config = dict(
    norm_place='pre',
    rope_fraction=1.0,
    qk_norm=True,
    attn_scale=0.125,
    bias='none',
    init_std_o=0.0629,
    beta2=0.95,
    decay_shape='linear',
    doc_mask=True,
)
Each number is 500 + 40 x the weight over its row's rms, rounded and kept within 0 to 999. Layers, rows and columns count from 0. Numbers have three digits each. The size before them is the row's rms in percent of the matrix's.

# q: layer 6 attention query, 128x128, rms 0.0825, rows 62-63, columns 0-127
# k: layer 6 attention key, 128x128, rms 0.0769, rows 62-63, columns 0-127
# v: layer 6 attention value, 128x128, rms 0.0533, rows 0-50, columns 0-127
# o: layer 6 attention output (transposed), 128x128, rms 0.0547, rows 0-49, columns 0-127
q62 102:560489589549506517534487500529444499531497535452549557524592519454530506533589512498491514485547490533480495490395539464481466509545438525463472516448409565524557541486509524509415461459466522535543517480512571497392621566485494501482513533461514495458480446470512525491490588511534490519556499533495428535462480481534496436466502490508470464494506481466482448454477478513525490476487
k62 093:492501481413533467497443476552525487492573491439497464492486448524490464498562564473542424537564485452471492526495499515483504553565507506521534536416406537500531484474561502529493520488429472527515508494525531518485559510460574481480535473400542508467541513497512500573481516486593453545442547553473453513498516537497555534542507445417514513468441482537465464476452468567490420546510
q63 089:537473588501499537509502468450453531481520445512453536585531469549468508550526546457460530474539526519447470495470465463526407503505479431526571489495463479456521501550451502536432532462472469492484468429535464492493531499545417462441544497464494488558529437490561557534520546499409528530597496555501522526512468428534505468484537483477524531434442524532465501491458483489497599457487
k63 101:507497435431550454464522484492467536485506475496481555468501523495474493516545512430562535484502530483503479496458446555508464585512482487481460504473524525528452538489453480511514492562415481465578550433416505531426478548468543462446425466523557486516485408498460560457443515470550451530490499534478537545558562480489568485501444437514468499484521482484441482515470598577542531479505
v0 097:419499515559486499530493498560528553527480500509506514462572519423560533506495454534402480593513469453488492511421471507524451456511556458525543469536557463537448543482529442415533548453510526423465524498511464536519520509499515431529578512483525488481538501466496479501512482479544498549457589396513458492512510450504514426519474485505478514540571421500541540516505534464546447476507
o0 094:511512466480519505509500546489551492463514461435552492525452522549460530504491516487502593494489504541477488530543536552445561500477486495442530512529428441511492423461510519522520476428459471600564431471460493490442480513563534517474513545580449452537495534459526510504554482549423516491525437480441513443536450455531481472581514497542522464621531567511440490494506511560473468518497
v1 103:530448503463443474475516492428492520440514529534443471562492501543483509486494546458601514524498482488510467444553499452497500514525487437507472498414585636507481533502475491539515493529494558551474542514464448463480505500525512465585464542532503489502474481520519404467472593502507467520448499527483508501490526489523515604432463482540490387507541471461481487477490475467480488421446
o1 094:473528466538461514549518457523445478519526481455498532427497488500517490551505509594468387402501490512448527506526591456521529505458442527482545517522504497487512528451545500486466481523506555505474600479493564505486465478450537529433545445477529517502482501528458586505515498486473541453462493520568491477535510463428545392537460574457524512430456456464553491476497498540509489545561
v2 099:463489574511481429499512611477477505543496478464480508538506492521534512523493556478508461521544488509529449505506490472480428587491483468509486458460605489506560464474565503442559491464498509497502537616521486515542512529488421541541437552542485428492502500561459479593480489564486445560504553507551544471533453510521510522487441494445484513453531411539477513531469527543493495480431
o2 099:536514426447470504458489463584583467461534459549570423516526460481491529524499424487436418533495450505470566497499528542478572417468489485475613514546499438466487506469600502554461526509515454507505499442467465465487477503572532473490542481499553513524494453563542458440540447542520470486492460509517495501469478450513524449520483557497511482491545489497501477450530447559544544497530
v3 099:445458514520481472487516462502434504559503453508477509480545522567471496433400521541441489569554450560486527560469533514494421497519515510509525464531519501529515515498489571494562541449499502494436498505533428496496539447441476463490521481511550569578386534476527533398443533502499515465440524472549479531537505559539407481515525498475513596456486490506544473519547512511498507490537
o3 099:485491500526572572544457497509541567466513451467447482512430506568500524511498517433557553466406503487464490454484517527507476518451465516533546501510452483479472505473519476522509507493511527532587535404566446412492453588515524516521512498529530467532566525504534455606505518479470557586473473517443470489504508421503530471541480473511539453565569495494437515563468537469496526520500
v4 097:507466515475502511521474490538529430508484514553582522594537461435502499515532453390554540561555518485526588471525441449453414458492517454507463533473623499515546533532465475440496540494478516491501539515523468529481560516396493503440515489409528489528469525470540443440543452515461541520474478451517542500520522482451524435466483467521537492478497474558491532468476499522528522492473
o4 091:489493547481492512476489547489490439452496475511423409525513503507471439443493495532386504475444462566503469487524482530517556463434475518471550504449423566515506491475467528493497374476454455442497403460496525472521523474578506476518525475534499473494459428543552481497474482522481516488492515512480538459530484389542435525539478537475485451458476552495519446441440446509464487504518
v5 092:442499399448488563491544537562460506525536479531497464384501516447504480471454501436502511517570568511589590474519558495477485499475523452479504494491449498555479425509466463518489523472493487569462500505489447506501509543448496503544525480470510470517520522449560487462515538453532549496520471526518467462543520464566436448549423485484502428466533497455543493481484424505411489523575
o5 089:475545534509573503569439530513551517524543492494472474469462501558506519553540500510516517504525501453490474497508495489518552506582429576538508469505420537452528493495488481426511485542539503452446505507509478554540469479447420572456501541533575562511499475526515498497470503496502462542539443493430513517545520444439506576588570491489494486478513503526429469455420562484569435560439
v6 094:451500465491536513531516567537531550540488500548525492555493486484514573452448544487528427500440532580532559534455428504434523453443545561498469534532404465464464498523519556528520564436506478480518545526520413541528485466475537478392486459542520553453509520512482544473495534487540477465554501528515551506490449534509513444533440463568470504530523489481465503504390484510552463499508
o6 087:473471514467519512420537486499475450524508502534485516458458446469556490508465496469507578501565409464529529494475521569543472534544522443536489455485510580575511463493487506427589528445453555512458518389521490464510469513503477506537419510563538449558493507498542426510474470555518523570515479456471449554521458470543460571529534469528565504543527469532485478553505482496517473453450
v7 098:595454537495457390480496481508535486518469463496440491493489443474437541500463564547488455483439507427511499535521445572498446511470490509490516529517542467517550456430516552495521497530496507461517442414479555502495492461508546509429508478600477475508508527551545529530512470540501533452489476531503530555503434540460560601471487493436427485488507445532550516438523498449494532572523
o7 091:465514513487478535477487505485478450486496436544524471504454463517537478605534493466470546557515496597514511517417509506531438509464523531451461527506540575516501492483489467602519513447534554482540563523527481464503541556560506534483393527380512463484536522558467487507495498550488528501518525542526525492464576536503516495559479545518550554479422474579506467506540463506465524432450
v8 099:514524473503474483517483497543517534506462514550476504532483532455470509465498519548567496494533497533528618513375497416477411504473498527470418483482541468573538565520459479511516600572505487515431479467546512502471492494472521491447504520485500579417500508479451496378570530501494479476514523527517450553515466547482521462528506439516509475598510467462555485500534481512490503453491
o8 093:514471546500451486574529461474453453489437499399505537477508469534484508455471481490517519526491470506557499445471524586549529568522456520499576465427448527512518425515497430489527443402490534518524566480505475442543466508461483459526457505495511521602475448469538581487536458485541543552560502424513514484563460433486483502501461531514538486495460500538440483502447570517484490488543
v9 102:535531545447473569471510469556575527512468486537486505515437478530529441498479512422532527516525534560509685538481453523424498558514538464451485496468524564542554539510490479466470544520528457490464546474544456490508529521514513492505498477441481467538460500416508475431500544491491559499547531485521444510515504494506439482555507479527490482557501439452441557485501531462470538545571
o9 098:426410479566490501556526510496514455536541424521432511471549521549514537476468529446466470475507495479508399462514513511513579538405442467562470464470487569480464447538500484568545532444511520500540553477488494553589466506487459482481497527538541523557492442586513519524475451472531524518531456456453558505517413458501549480560474492508470491490506516511451450513454475507545446506481
v10 102:475493601453498504473495451457573488539537433485458455506525507490457513510504518548494560458418454487468570416529480516537495553515432494476528522485444488467460525458592500513485566468480509439512480456530447526498534467576462536544505529462496540561425575468479603488488453489482482454522501520527501470530430522529480504520464520491486501483527522424475542512544567583426507515506
o10 109:519498492510496506540540536555441569497520485587554519498473518567520467477447524512475529468533536477521480563515545472507503466415547491523522500473505452505533484533437554570510532553497430538547546448388502483455431528477522470505436476467502542474609443480593455501440536555532546576491473469473542523475532544516495470490543535514477505471539510565496454535527497446520513448449
v11 098:492483522523481525427473510535498525512464489453414468414513489543505497486457420454553487459533495530479531523553524504551493595497469516529528538453419505437475508515475533524479449488487486453551484517491521507517494546525502467558515512538518462532494454551570511498470562443510456507479493557498463475480536525499372504529563465568533435379530552470421502565504451477534535531524
o11 101:490578433524534528520551456467507561561528460521473460420507465511563531471528497508470492440493504335542545491551495436489563489509491493498457448551528508486469493474536484500513558536578502473520549464478533537481555475468504517474525464482438550466538490508475482514506492458445486550510537476499507479526520577520576470416452448408502549545509457447496501496543488502570535495530
v12 094:556539480459481529490531478510540490454514481498554485438475539436520496520512523497579479519583473452565487500518491484554492484495473489472521517470467572412485533496503469540511485580542523546542472524484507482475476503570482442547497546515512349489478454526492468499484468550418485540445485509455507419524556443541514491548454462515488459569499474497472526484498440451556605567498
o12 088:471506503516484434533529472390526461491484516523416527520506405459516455507524479526435514513498591514448499496581522442492553511470501498494459505516530490509476476521533499427423503620524479476409501559473512590560492454474483531444517489501445559460548495460494536470499460393544472433469479524470508540547486496444488464507502507469488541488485507492530443477485470510438451507536
v13 100:575527474479533499477517515530446510511511574478504510553487506411508484516533496420502510479548547488537514516502478515494352614436569471465443547492506493489591518489497437484486518522498503524513532494520578543549492495398412554565417487461563482463493460506510498589507489510518486471533532478483493506505517499454547519452501501453491532491466465499572520487513476545464477547516
o13 090:453481552538473534526419507471569474455512498477495445507552538461520479414518481533451499575507477491504491499466537491481551491580421506456543473496548543528480453524501528491464486492485418433425418542525500511518506490522504475403529488474442532507501486555458517441498480561473409500435487508580564477467522446548482494492528527527442498461517457423502479462439462492569543491546
v14 110:591548484486485498443504500507480486545510498498405508439471493438583513470478459507445503524524519602500527458463511490417473532565498515491535458438486539517469503503505547476537505443551498543547515553473432472499525509496437524528491498476487518540421525460498559445473574482556581562516589508530404509526514498523453464530502462523533448459570543464504499513565514466465442495470
o14 115:482506417502509515576455520548508548561587478496512452483463536611502559537539542506547501475485503403577462495577522512532551532449513482534451502517524451445476492490532491468491556499448459482551547475527436536511437523504537485487494545521502522518537448519508488594488445497504539527510463437511524456523465464477559506555463455444524497486499458490401512510492482484598555513530
v15 109:497458419551456515510502427508545494520469436508517524495527534579476531450483429411455561553486490512502475458435601472481451486534560478494477579512428457554496441539500508492504474480476497558466531509497478490517478522470504506447499467476515523464569503527483489515416460450560432468502436497489574489470559452525481537453507495483529427437474458532537502580459488475472481578481
o15 104:439491496484570575505477554501513563523538569478493435518469567431479489471526543500523483527505482445527531540479424488529509470541447578555583460504446482502504513470539541451446489468527498523484449532510541525454551515484508412540452534567523496518459558535444537489550485486471541470471521488460462431434557574514454535529545440539539519465482533457460507511490441522433551468536
v16 093:426490436456512484513469463495477506515488431545530551450472529556516487489427493422435501509489487535440529518365545491483505469533535523484462524471496435473464474543404566509489511486511504480519524452558570506497480471549486496418498466534474392528501466505502486577545496459500483466446490462468530515477527458541543509478476475474495540539521529527596493567430514458481448550536
o16 090:426496528488547476492484512492531456505540560398473480576473405482484512504507506412556530492508509434505503447541457488526445545496500505591510458533457545552473461460548450513492531472508544570493509519527501450511596538473503473552497561506586512438527529541467545456431491478486484535530505518453472458461495583478429565543557465522514485581525537476496505519479516527488518551512
v17 087:514530503527492507521477522498539467478521496574530522527508501447530491522553555547485489459495459426484533569508513530512521478520539492474506496519482435546532530545471489513620518531555471455436488467503550447468537447473481485433464481496524556409466547430428544449494414362483492415510497446522493497480526511489471546474541509455537539496440471505506485403480452548481473509475
o17 085:551460545447489518461481475468516538496402502455523580545508568549403419450446459493509490466522503557515494505454448519513426561529463559537533445483485510531518536537485503487472515462470493508521454480614516487487480533511516472525433548455494455532493541442507470524487599501550505525497505481484495531497445493517551523491450458588496546489564572460424478524476477465457465506448
v18 098:532496457483538525457505519478453517472507537509536525528442521512497470448534532484525494425540455459511525508512501472478501582458435497518515459493480522459591537455489553499523566540504484509437548543490452504520490507490466468518405541445488543441485535441492490403481498432524441444497529510525591557486471509448526527489634552489471491467483449514532502571563496490417444535486
o18 100:513450512497442524495454445471472592531460519472487525488602522490515478471466440526469429552469485482508539484484548544545512580514495521538458467513547496468478516483562522475438519449499468508518513433563508532491453501496570425505464452488459534520485492540432558513510485527529494532518489405538432522445527555486508467433443405481439468465531537451481483506419470463542515523578
v19 099:541523453431530517508499484522459512443496480511464443515510505523500496477491407528586483533531487476474490527518550490510531555461547519451502614484469609554496444543515452487524500503454492543461474470494534455568444494517527481508513489469481518567596403539426461471500493485492485515413498488580537474534505525446501533415403535466501490565459459532518500527458500469524492482518
o19 098:449489514556464494549466476479519480523437500374449511472457438400507526486537494440411511476485444495516525507432463476464494474561489534496543495484534430494584446422451459509442494536524513511454547518516533534497553428532426482533499500524491464476366490528525576489552506523482491473528503537442545510480517475461504505486496550520526453486508493490531422528464487499467514531548
v20 104:419512480517523539462497555448476467478543493427455495439462528488455518504560589529574521481550561575512459531455489456587605563522501451500489500532437482535528555515542476519464489505421510495535507508449493590475549534516480503496481433503532542448544487516452497569468525522478464553500461555452510540523492523520432494501542476503502413512493514446465482491464500497538506591484
o20 109:568449477548509464508549504465511564501490515549545514485544528464534460456481452573541426492526483431538470513555519519490494420531485441468575507553545517475484519534537503449556509573538446520503480473459550465530414467505527471517480497577505558487518604481494500522538487460466479515493500435550495482472538531458551464469493517510500573452514451560604563498551470479517531434462
v21 107:414481449530533481572503525506465503446546528514576546429510467418500441516522398508473478523490463480465468515534463424542497504543519486452498468504508499478488435493556461501548490569502506475515437503511486505531471526534529484454476481514502462568495465530429558532506455583477402425502529486470561458459494456484515550442450507484519548482496532577455544544552534500502529581460
o21 111:501521510436529473421492507491558490488412542489461410585456474476514518511486496468480511482490488514472552505453513533519492501503537487531449483536494437474455447538414523451501490547550458473484490534492529438472546449565473433522542467554453456457516463471500556485506515472535482471487462498488408522513527625542464437468493469524512477470499500397560480488443439582478546509526
v22 105:560468480466487577526489569531532513475522558479458436406521479497485478421521426517609465564549484462487464516507537475623539508465475441485518499477465484498422511548498521504520538487505529509435473481512506435493514451444481470525506461451497524500539465524583568558505451463534451496495519526581461475496523516460459540444470504561482529447448546461511496502556534512479462545482
o22 101:448537523527554415505484417472494630468463443429506542509477512487512536498506522517452506483483497496543511576482467452483457504673469523537514482601490463530539472459494416502470512533549446442474468459549518528455506466487459471483516481516466518442469509408507461492481544453476505523458486522472478522465540512493503533467446462488545506481497485530480454512441522533505474508552
v23 097:472489463499417449554507512474478533545479518501589538507507509471516461482473383517508539464467495472470539499536562403502416523513513542477480502470562562504467500451518514486516552536513497460498540513448536539613516452426477515562480467420554480457507467497497507518521517495497425450505502403446504499489482528526524493526481500452480436409511513563547492531546544548517443524457
o23 098:464456544422520483542499459476526496468497498480520450452517528485503539469542506509463470485506525424495518481469481563479599553525471484480489492468394403481492480539493510445462468514470506469506498484523562448403482513544571435524484471437426539530503447526562535400567489569481493519436473524555473437458445574464512476496531514521470520468466554478452470516475488558481465501490
v24 100:564514468528498518527488526486524522456491493492476515554491560431496536465497455587560459467468479409497508443580540482533522478530470492507490563509579484495440543490515566498522488508515471493473489528471549430485508431532472464462497498536486497419496442517507533540509466412483500445541440550452536559460465542506571450573424515487478540500480506511536507441526546533468468508627
o24 103:510474537461482418479535453471424538545497486552555564509469412535458508530562490496503544550520545526530532536459482482528518592531520471503525510512463507504511446500475494510446552478430527437470475466527519485484525459497484473535436529419480468546526543458507518525536577507476501520408545449549493569432490614422497527473503475525459456493444535538490488482506449462502473441436
v25 098:605413508464482444434506524477458457513524454520521528485509481440475431488589507461491478443576460553443466546501493492530461436499501456455568474530483441479562468457479531525509564471508527545519469575534467564484510513467493535469480522499510408522403541526525467532572514499460554535521486461500501507516440491520499455529539548516441589435469493490475510482504509507501543564488
o25 091:494523523542559498438543540456546498536540487474475420554482495563507501573465420529492531559451509519485453434492455519481466514483511482483439500463519526466485552455518515499523463533506369454540542499510402512500463527582514515481499464439528561461582484515546535473426473533514546493434491557503463535497584446472495536495528506469486546531469468553502523478514431426525525492531
v26 108:435435542475528517566501506459492491559501493520523464487435474505480483481497546550442519527485493551537574577543538513523428471487539541432494437528495493520592442487536486462520437479504437520453497554510499438526481536618478500522516571529503548526430477546437483574505506494533537582507500523495421470534494532517486573497520524486464490564500485487567469482531530517404514483522
o26 106:512507483510497514513459514562538478465512526515489506534501505470463549599490500443567486409485521505467466466383484512527491440490472485555533464451456402411487482469488422570511586484465514483503502498463424470496479581480474576531534463473491510536531461497550500476536471521499448481584549450472549521482563471529527496542531502525481496449523546515438571552456525527513479554512
v27 109:455531504511540482477474447507567443520497536445493502388526530499524522557484554509510499491449496532484459489507496551520447515528526547450544606427515564474454460532510530515535554541569472551500427441506435521496427479526510549582539519467453488548442508451564463592490528513489483389516502505530477510489500536461494520465565482560497518522536541454479474543474526483434500491515
o27 108:471438511510437559494412560499502526523517456434469522537474515536534519483522434531518555442499491450434549517502502485517484499523546491556367412530535471551479492502463463538497534522541547495465594552477503480479545504461526509492507575486525513545550435532441547512456568481535510502473467561433492479473506463473527524502498544445549509523516482517510514536536584548588466449508
v28 108:411480488484469461497471520482478533518540491434541440470471564481534517471529495540594479480459461470543496515522523467514451538512480548483507512464511532449531563464539477500553499525523485558430469492465543502548504460458528460480419452457530505512522477537450471503461522528528483376404544521497527509464485451509596463514529497441546560495424519497552481507496486558500387564514
o28 111:554512501510481532496427439407541507459493513505515536465538530512509463506488516498432507556499532480459515483505545544511546495486458430574531451538546448474583506524517482464366525565478545473485475504543526423441492481586531412515495469484480498543524542542531564435582533498490473559436494469522486495492534540471482502440430472530467468490560503506492544531453454475544530524478
v29 107:494464437541419462478513475472499473526503515492504494518493539449461452481541451453481524508481506496517476498602475583598448529527414526532514445497482530458553526479484493486476509509528533546422416414530504490507479464556485474516574507452522484513444496500511554490475469445503505432383492517570412510482519508472486551438457495549497471460506527584509520498547504489574553497484
o29 095:542477546551572554541467445458524558448503495409527461514452449531506548489457536545473576535439518504461502514497432395501506528500538451513442453523515491535480504502510489490415498485530494469558520563462499520478536509484569517422505461507477529502481528518494446548483503457465496482479435589523511448515534513532548436478479496483511563427451561446598482550497495554477457529491
v30 095:462502469495494529526495574530459525456499454485555495415499486532465445461529528476458511548464478425519487555528606555535449502505502562505443493519484422519501441543483511468528449500476528416468538454430532505509517507504490494466504475465515518476469500534528506578499542501488620441598489531545496446533533524516460525482528485448570460536408497493455506507506484531571511528583
o30 093:597534482519537442501449454536515513433523493432537474494462560496486498459506504486538468492504524512503457480446428454439513475558490522495516504500443560565515535497488479575474495486542473506491423447599511470486537500439445528590490594478545434505538503475507467488531530459513402540518535523464521521514488588451535547465484517513499504498499484531454450532446538501436476516402
v31 105:509484530480517451537498489493489509577546475458445532485499511515491513465510514539438507485419496518545448480537463565469431465502516584485499480459582495551473640513523452454570537488532511505476504430430536477567571439556460503509499427498493514515555514483484496527446490439535496527539547490528477477500536467499412483492482503473501471426538558481438494464544515523498399463533
o31 100:492483455521481502474421532589515477419534511508586513502458571544501502529542488490577491503506565465470477477509581472479509533530478452474535501562486486494538490466524569556440539508452559514591526470581511500420466526450537467527446591514515511533502470497540417592487565508484533508472520481517538432482466537502522500456483528507533505485500493506454552518506484577541488506415
v32 100:491483571538515528508543516509551522442480479504488504430476568504450469500472496484498478561558478570523544513489511499483468489555483509527550469518506482468467509478467578454521531574526492446430546467450507486478520487435511487466528446412497465486514606475519451490519507529528556479467468508473511625506499511501519498448567430619551486574448487499545513501549415471459463464502
o32 094:538522477525484493484438419436523504530497494479487486499477426542503532493511531509498495485441550491472470493538476542523469505485472487512440583491469606546492515556524456507495458391480554493511524474581477496501494531558608487497476580554506504585535518435457504508507506430495537537497473513508459469491577508492492550551488529434458471461536517594395515501426529481485458504485
v33 094:513475480548516520545519538472500550544486434487549465503555578573495443536541548502564465534538467504575561499531483454463492440481498501534506437544435532483561455522526436540507514501491477516481482481521598485499502532457564449506450514514553407491537483523488546550519466586448516510516446515484497487514469422532504439559462549558502502583452457491461494548448504477423524521529
o33 089:519540513485541503470471418464532446449489519490502567444546416428448537496508446418393525506560563550438426471455514531507537443476449490541544536431511481485540492486474491422511456526569517508450486571466427508524459518533468523477554512533534498541478545529555514481508482457512474526479476534488504572522498494474427507463542515546499510536458448573534457469466496489501475483446
v34 097:428489545480494578482525423506444438519559500459509480505512490598545510491553557499538537484468505517561476524505523581467563537531546478505498485548516522487450472475488432525561521460453536589517500613482465493437492531553477459441407507483499553491557509500485563543514492478495487590523480506450538452448508496516474538516507487505504492415490541485489497460475521496503413502429
o34 094:519544452560509482470493568490553500545528545569523589550564576480524483550499498550491458427519507479506490475512476460490459450521524448545558474473505476424523613514500555427448523526521485515490501413527540492492440561461496549514535489519545484477492570548498466490432483557484533481455536445532422488502542487482540466526464448557488559502555492494493507498535439549524513525425
v35 107:523536512485518540500527563499508519466491461529484430479506452485445568512492516500537504460524531445511468429419527501491647496542463537516499504520491498516547485509450523522485471466468479529538488470534522558528455465507536493436502478524515581396526542493523532478534552490474612562520524547479459528516491450529564414553423478486459484550449497493538494429470447493533508508581
o35 112:592547426521512457559584542454418529567485507550481533491516459547537474533537540488505463624551455547586468527539483475499493471520516488502530518487513523485583459492521471442524547452446507509475499548464471510583533500538456527525416468484535442496488534536527478522506438486448474491501507432491501547527525497461496545425519498462491502467506479536512516512537509380456516471497
v36 098:535472523500446478532541491463578466473451523523521513479468478441499477430490493489409540499438501486525480508475530538506374528565521453472487459432544495481481590449481505409512488468523468486478554457480525477562549519540456547546516515546516540517442523492469534504453554564515509508467430447442439468467505532558470478482474466436517486403523541516523499466580547516531538497531
o36 099:495490450472526504523485536531493457510577493506507455529477552623483489548500544560561511479465549510505506504525533505476591523493515547510509515502417435493442398552534520549506496492493483466545413552496505523451484545489601434519526444419455476530576514531528492480544460523481484547497541512547512520487527493527543446557527557513483514504503499478456569530466401559476505501459
v37 094:485480521512547488485530504493504463541542493479473517442480479573447485509503530621528492466522533488524462515558483515496526454488504478382561546485515474546525492486502545484507509500537479513518590468433526518583531461539491484475558390522531532526478485512565508464491467461446513529400433495475480443480528529486518483541572485520526585516481411454549512526543451465511489586457
o37 091:422457493481542487556486541503522520493452427533439469540476497488551450503565499463488462522538555541452508483492497587515461491477514447524482484524595496468560470508506523552492517552444509519530481503583505572553478511518471498539452520464442491521597523513472520601492513547529497493435529429476517502494550517450540500422454490528441535463551556602474562465548523512494510484469
v38 102:561448466458437463470485501554520528550575492549482494573545514459523513479531508452437566505501483432517542450578507474548428523527480491538479489438554550479537531538498493499479528496517553481481512441532506545515479533474468502509480502475456538533500530510573554373539520458475548502418526487451480503523428479498590532456517539461480512446449516454452483520474463489574466516419
o38 100:518528542533464541586545551416475506442480467507519439422451560501480417413467484505506503519469472454470487540481527483492575487492505526484524531466493547499584499462486534490444502508451471524584504504525492469430491499486555471470504391420559492455513543589456495520430451534461465535510435485497479509548541472519429442495523474458514451493485463504530453484444505519479517556510
v39 111:523515510473452420456503483494454518554527446518394518514484485484476515512468546434510475495492466506450428472468535383505457507493496465543490422447543499493564518503464510489535531465481556455467504490562382515515500535457475511580537558571491573493439554524546491445537491496514543498521571517443578509555492485489542550537514549481531472513479539532484524436466466521485559496477
o39 110:521491468493468592480544549511513519510533512472523425525481482541544482557515508536514502529447436522520508459504534492535478475435512509488492526511439518561478536411553535535463511501494438568501528512468535544483507524473514504445498454483512453434533449557436511497461504462481505558527455497507444554545568390512467431548542481429500486444520426481441526444568562432495545457559
v40 094:534545532499507496441438516500490514537488541532519504506491552542506489559489479437560520528493488447520515480534508459523498520472551460583516538494521487470463518467505443517484469516425550486484481545465450526394482519443551479433425520469451463469504516445485450515532456532524404515569447526485633468471512425480485412555460470501529483459517510533460521514443471504524427428525
o40 088:505582531524485549419527489524529449500491482528510549545549464490525522412531500589421495473489527526517556554565528473471529526475420547485501550481459542484487562531477541466466450537526517503414457460539560492480503433501493464514475448520542493453480561548506524387508511459495541406500510471475437463477471457524431522467538456521523539564492477469540440515566489514507502531508
v41 115:449509564489458518457501499518522478490515545462476509563523520555529547480442563497578511479506476465600521517520464505497483562485532484518501579517507474487391564490495517504518515482561491488465513563491515495514497480555423443482480415462495518413521426442531481533444514440539497513492484508461469457516514468524510473448425448587529440405454480481551487552558485495487504557554
o41 111:519519435547545442546531469487514557563480464565451545457509507512557508464512489504440501432514486531512486554527564534494499503573432512556559444573515544513561449557539522479434544476431517491518438447510533537449509510479500490485514585499493514577543544531542479481516478523524480508418553418536512464423458556518507462515474486510481536506540543480452494500529475540544407506455
v42 098:470547427486493510550481510508486511479572482459474468557494507462474507490464507528493508518498500403501503515551433442541512473504510488474508466471489467424416543530497486479502475521507515576490464387485609502461587498464497498461412456496486484479524489486528484479458439429505502407452546491513552553547565472451569500465469473487544523570542531496510451456537567462494491574481
o42 097:523513522450477429487494501446500517447418554546485473490465436442515445522551498485469530478526466570497491431571570491506447533572506501503491550550512502547570470510469490491417510482518478479453455567513482496499514409473526436455544515537501467430488501490415515534508595511531464543461504487503482482496542584568416527481522415484537477433485516455524513460439527520483493505520
v43 099:466477511533494461521505507541557539522527510513535512573553469499484526528482516519541509598507522569481550575604470547528437473490524519540462540474522533431541437482473489512582435506491400472453535490472595546577553493492503503490486470480530555481550545516477457503553475571552452452513479492531459521549521522538532519487485508479480430526523530593531499497487475539504422509558
o43 104:501517538517513535540494527469436420421461534507474500476522422446532531490531502454420457434486440474500543487453567549530512481519483509490512469498456463532453459492463492510450508477437593403525413515550467409507501502589488572493497504518481438546460415478532474449531495489462482552540498500487541462451509518538464531512556558557497494471463527494483572525478487543457488469469
v44 099:570507494467515446534545450513538502509511493517542469474499490534526504555418503482626476487487544521463405492559523484573464430549487541493469492422429517478435490522476499493519460554517479533527507450506471508583526438489530499498455552473490581506480483577510523440487435431492414440411506531546530561483499477495537500552472517503521501494539540501541471433518480465479462492463
o44 099:466474550527509534490469478454410529474534536514449495512441435450481510477573526476465522456506433480475604447500556465500440569515553459521489511487529461538548556533546470511444550550501549494420542558501568521516512531516477531470490460475476429471509450465466471471514552462471535560496489521489449507511527486493463537449568461413539522418497446456468541494507560522507529462570
v45 086:437521563547459487475520484520498492454492510521558532516483576507471486480490495594443513541434464469476557534494495526510478501517532478432533487525469453434553404439498490543572583589463469493487497482473463524577514459468531494449467454494515492587554484518492462490485552521504459490425508506500415469494593501536584543513558483486476531465518567498434494529512508471563500534503
o45 087:496506463463555517516564550437541527485445477502543535492516425524512523530455518475456542490481509528469492501464507528531498517501495479600461476465540472543452527592464572467433468458568507453591528493616556421433498538543517488535472537517472462463586504462526575433480448524485587471525502485495511469485501497509539534529480497571471477541534522481475530543549531540492517544473
v46 099:457432480468527486498523489519543487501483457525519500506472501634477486520491491500414531572538511520500540547439520525482526457473542430444503558567504523511452467501530418460566565489504483558520479462533437491437512566489539473590553456540556487582461483462520425494540528551436559461499489511534490501498483578489514485547503496487507550526563463531506492479465465512535585515521
o46 110:452536547474486546491466540487494424526485487478408487549464435474486511550469494458536498482416502501439459517506469533467487503496505518522527471455487511512474498433437533587534433531577477493470533481516448527533526447504521514466576526572540474475532511539455535504475554518511557531519461551395516518502564357471544463585468538521524499561537508504445469535504496517464508491481
v47 105:469519525431527466515508460536518522474500567501487522541515467443508438500428528443494514558510512442514581530578509452439475493477552489475500474503504408490524537491448526455473543545515517450532557552519483524456538550534431448486472511446472471482428473466533469455528476415521552569513493502447414487530471496518452471469465502523487535444581442533596535500473561517547547478480
o47 103:496445514477538469556525484524559496518493488564499451501462523481467491484516455515488530429504499526504529481486511544519539509494489451471515490509478591516503494499545451526497472372495421505545429470505483537528434450462514551511596504524526552445519437516513452517424473597509471525538556490485532494504484531546518483605533472452454460533512583449401474474495509529459422532481
v48 106:547505531487476502520505501509581580465426484506494549492591468493495441437449474475450493475489509472450478518389482507484477478485541491482467495484525429500593539493513509463553522546511418472394551438477449474536514448532472493478537545471491546474484542525497503471457500480524513429564532507552513557513495565444454503458537539480504535488454471507561529509564580523466554523561
o48 112:490459496494518509508504492537475546475501475486487465543418564540479536510483515449540517564493481548513499489420518536474459509529449541522520463529423510544421412466500509606498466379479517529609460502528494509511454588477520472561435517501470464560511440418451529528562520535507506552490520467470512473479462512538549492480516540479476466545504486496440533544460474438461476448529
v49 104:567479444535481483435521507449372539480495521472488528487517504556483442472523523440488493505509519462587489425503488425539560494474525469452545506519500487470564504488443565492450480540471539533490492570492515525518515489467519438534422469567532432486443477489510480512484474456502509471489457535552558435480500467451559481528539544556509536569567523576520542551467488576444539503499
o49 104:468488550479564587491514442549554480505500492486508479520526440455488505539534416553494486528516558542479518468557494492497457573467464507564480534475528516468469529432528520473492450526555487521452457516533478502471506463455455470454550471507468495459516556478501555542487496509477460436473492576521505554481612496483395491429511458461478512510484526383547418432509525452545484495538
v50 105:599510526529418503468488503455560544487475569527489480600494520517480519387474602421567502515542512461501563481500522471486436547529460432535520457534514488521571564513438522555484537468447510507471444556538446529493525547535532495499490529522469482495487512505519518434503459490463533590547484553491506490494471491509557505488521547573446493493456454514444464484536499540451538476509